config.toml
norm_eps = 1e-06
init_std_up = 0.0411
lr = 0.0161
beta1 = 0.95
seq_len = 512
train_tokens = 111600000
dataset = "wikipedia_en"
Each number is 500 + 25 x the weight over its row's rms, rounded and kept within 0 to 999. Layers, rows and columns count from 0. Numbers have three digits each. The size before them is the row's rms in percent of the matrix's.

# layer 6 MLP gate, 256x128, rms 0.345, rows 71-85, columns 0-63
102:480517483509528489491488494452470513494503434479469486468438505493475464501442539536530489533504482524515463469493476511491468555508507506509537509504519513474478531468448496520486518468480483
109:473536522505506457489469473446477488482490528471514499523483533481497484489453497462509502540479488504521532507477486509498528512516450448497502496546515465513476492499491519503494478516543547
092:507508486543470515475519507471503501500535487515442504474502538534498479489463468504524505479483506500533497489480531514494533513506466537509512493489532547501455482511497441445493510484469481
097:509488539479501562491469446493468522513518473509508503481474553490510522492475521526474488480512495498482456504482487507485526523506528508483502527492512542492535536483540550479485503522517491
103:500497502498533502446519483553534516494516478540500497505545493471501485493526483532516502495514492475535508467469498498545503507530495491479557493506463491459479473472497499533506497497541496
093:481461556590488487500528502508486452477483503541499470493488482543555503465505507502475511485435471477498534536502497480513499505508480546494494522470511464532512479491529449468502473467491535
104:447534479538514515489497457508489514530451548494503543501506519519517489449465495468511537490453498510472513503508476504514467514472489476483520469488459473489505522485509541492505446504503482
096:484501501535502530517499535524445510481452511534480509450561525457480518492447489499475493499529549523512517491460502514482525520492489522516482497510500509491507512472480479511518524525502515
098:498487526541507516506437473550490529465486494529476549483509517486505475547485519551522489534515512535520481528535522467478504497508525527488501496477453472501530492469511482459465531486538513
100:513512483509495490468428492522497569515524517478497485488522486496500481516492497481484490494485514516550478444496525501504540486465501464554489521501514504488490537515471480487467526536502498
099:482531473491528506488455490510429522521508469509553510484464527533472535507471499521460535552479487504497450545478504495534494530442507502483477487483502484465511484527512500512502502504491511
097:542472516497508514520447530462512527542538489520483493494478515471529520466517543513536490484492473539494499497487501514558559492495488492467487477514477518473508522540487509535504491488486467
102:492568540525471496446450460494519529508493458506524508477501504516501478501514532458548495543467482468502508500523534485540510505511458513476505539497464520487474501481464488543505490527522483
099:478476536549503528484558488495520463447479513551486498501543475495501494454478506518500493503471518521503451555510551509532511530547470548530508471473486499486517490529481496495524564492511558
101:495560481524530493459505479494478510488483473530509551485516460531520499499479485523540498526519455495502463510482538475521492527540486505509451500494484473479533520507472510513501556484547491
# layer 6 MLP up, 256x128, rms 0.373, rows 71-84, columns 0-63
092:507519509524512493502514482482480520536523491515489478469501533496523503529515524494556513496527501500537503473534460500448516506468515488524503523534491477481503492481493498466545523508541503
100:492502499524485501518501486461543472487528511456512483495547494520524469475473551527520488504472484481521506560480495500494498477451470470515467481504532478467509531480489467500527515507532447
101:506518521533492468474528551489534497497466474560522507484518526450538493523471490479493469511499514480465521497540552513544508469477474489505466530558559498497508492520491494458479498500480501
100:480462465471470488517483513501466449540490502524507509489510490498482484511514534482482498530453541511513511477533508532514481528521479495544493491524539460491492513500508499538474471521525482
115:499535530510492483540465543503460489483535537480498500464524522475508509490535495506496471491498523525490561504515437501512485472478529488545448502461496509531461507480486476475498531525489486
092:493519518500512493469550489472499489502447499503483513483487472525504523457528467454481485565533467459510519505507508468477483525484507521465500527448496485462468495490535536484498492494513532
107:498480500506490511485500510495526498489487507531537487514502462474494502490519518533498483476492485484521550515505458488504510531485523463530505534494479490480506512502474476488525516465546546
104:491540457501525511449504511524527473452478506524522498465495519462484495505489488476507485517500537466505518546488485484448522486494538471481475496502505524502478496486520534573530529519498502
098:455483508498512478513487517496511443548522497542529489413486510477464513486526511489519485455526512496501499515510484545481476492520465479494517548492536494542491527548490479522506503497484489
107:504497510524522504463503523474483455527462478533493512492472466513500504473473450513495511519501513508530473495513529517495474517507512541484494520480497492551502483540488499524505508567506524
092:474509518550459473501532501531504485483485520487476472530469493517493505498513479510488469520475459511472536481526552468491475474528514505454505577512530523492502534465486493519501494466507512
106:483511517500528510522532503520503476439491472479461471527510505537511460517489489461481508525507502473478497500480495507503483491499506551511520525497500507496523511455498522502492470496483539
095:472526500508504485518514500461483495480486478497448476529481505503488532488506524468500485500525499524487461495498528483535505454515473519500464498535549493463512465542499546513496503502515525
096:477487497527522487521494564494467534507456491480505500469528492467485445490516437457499463463484511483522501521563489529493492456551478486475498470536499504491509516483543505492542498493475500
# layer 6 MLP down (transposed), 256x128, rms 0.196, rows 71-84, columns 0-63
100:461500498480510481520498430499498509506463528492502495475557497506537479501474524522458519510507530507498484493445509503536499460489504502501515495494529508484494459510504497467506514487518519
106:479505499574492506489469502482494520541487543470487482488473528492467506544464494503514539508488511555519498490469452470497545468494494484520520539524511482519480512456512506516541529536535518
101:550492486515498493525451450471523500482509472506544435501504499513483514497473532463484469485504542477440499524500487523515479513543482509505503516529476464501483477534487517493469504464440502
099:481512480514469516508515487493492486463474457428506486531481470516454502511502507517490552524508489487547526539477477488547520480492497493454506469556503509468526473519510515488508521478500468
105:487519498517493466510511521485543521457503505480482484467514513470518491499499516531491491504482526538571483510441499512448524526560516530491489541533497528481469480483504511475507503502535503
094:520502547527517495527491532490481517446494504510495491509538458448516469511504474519533462515523493513493481488490486483477511526466511459524493559487496543544486511487536488567514535499532475
105:494524483487534498486546490499482513503526498506524495488546542461481553491471490499500495469493499546522503472483458456447512534511493499492461481481488529532476484486476482522548493499493477
102:506490444518478496512495522505526489522511552532519521466454501508529473499468540498524513554532484519481480478482504526487459527522463520469483506519480459495451486534551488507514479480482505
096:500500503499508485469532495430483504523529512492481504476514498509478501528535534495502455522494450452491538501504513510474463465482496484515540523512528482481473528477471455484492490539509575
107:513470480513489506499500478538515521459440524484496498495481519485479483480492484527468479431480502558479547506439493476493511510485498498476516546507456501474514500473489515481565508505459546
092:519496528543520474483524504451505518428494446489496520510495495479519459467496527532491520517503516553472475506519503520475489489512471481539518488506500496521498517488468526505505473511522479
099:475550526518510500493506498488479530485456544499528515511562448446457504495499468507492526501478518500526529488503516483453487508451497503521499514518498508504508518513490516516441508497496489
100:479497502483503480538453456487507515547518518531502495528494516424525487506468491499497473510551529500528494486489547535507528498484510526502515497488507475484476501527482508508479534534548539
093:516522500509499523533508530533513506489507537455485487469478517492528554469484484481550550529479513461514502507507461469489507485481534485501536510533488428536481499493504524485467474503451510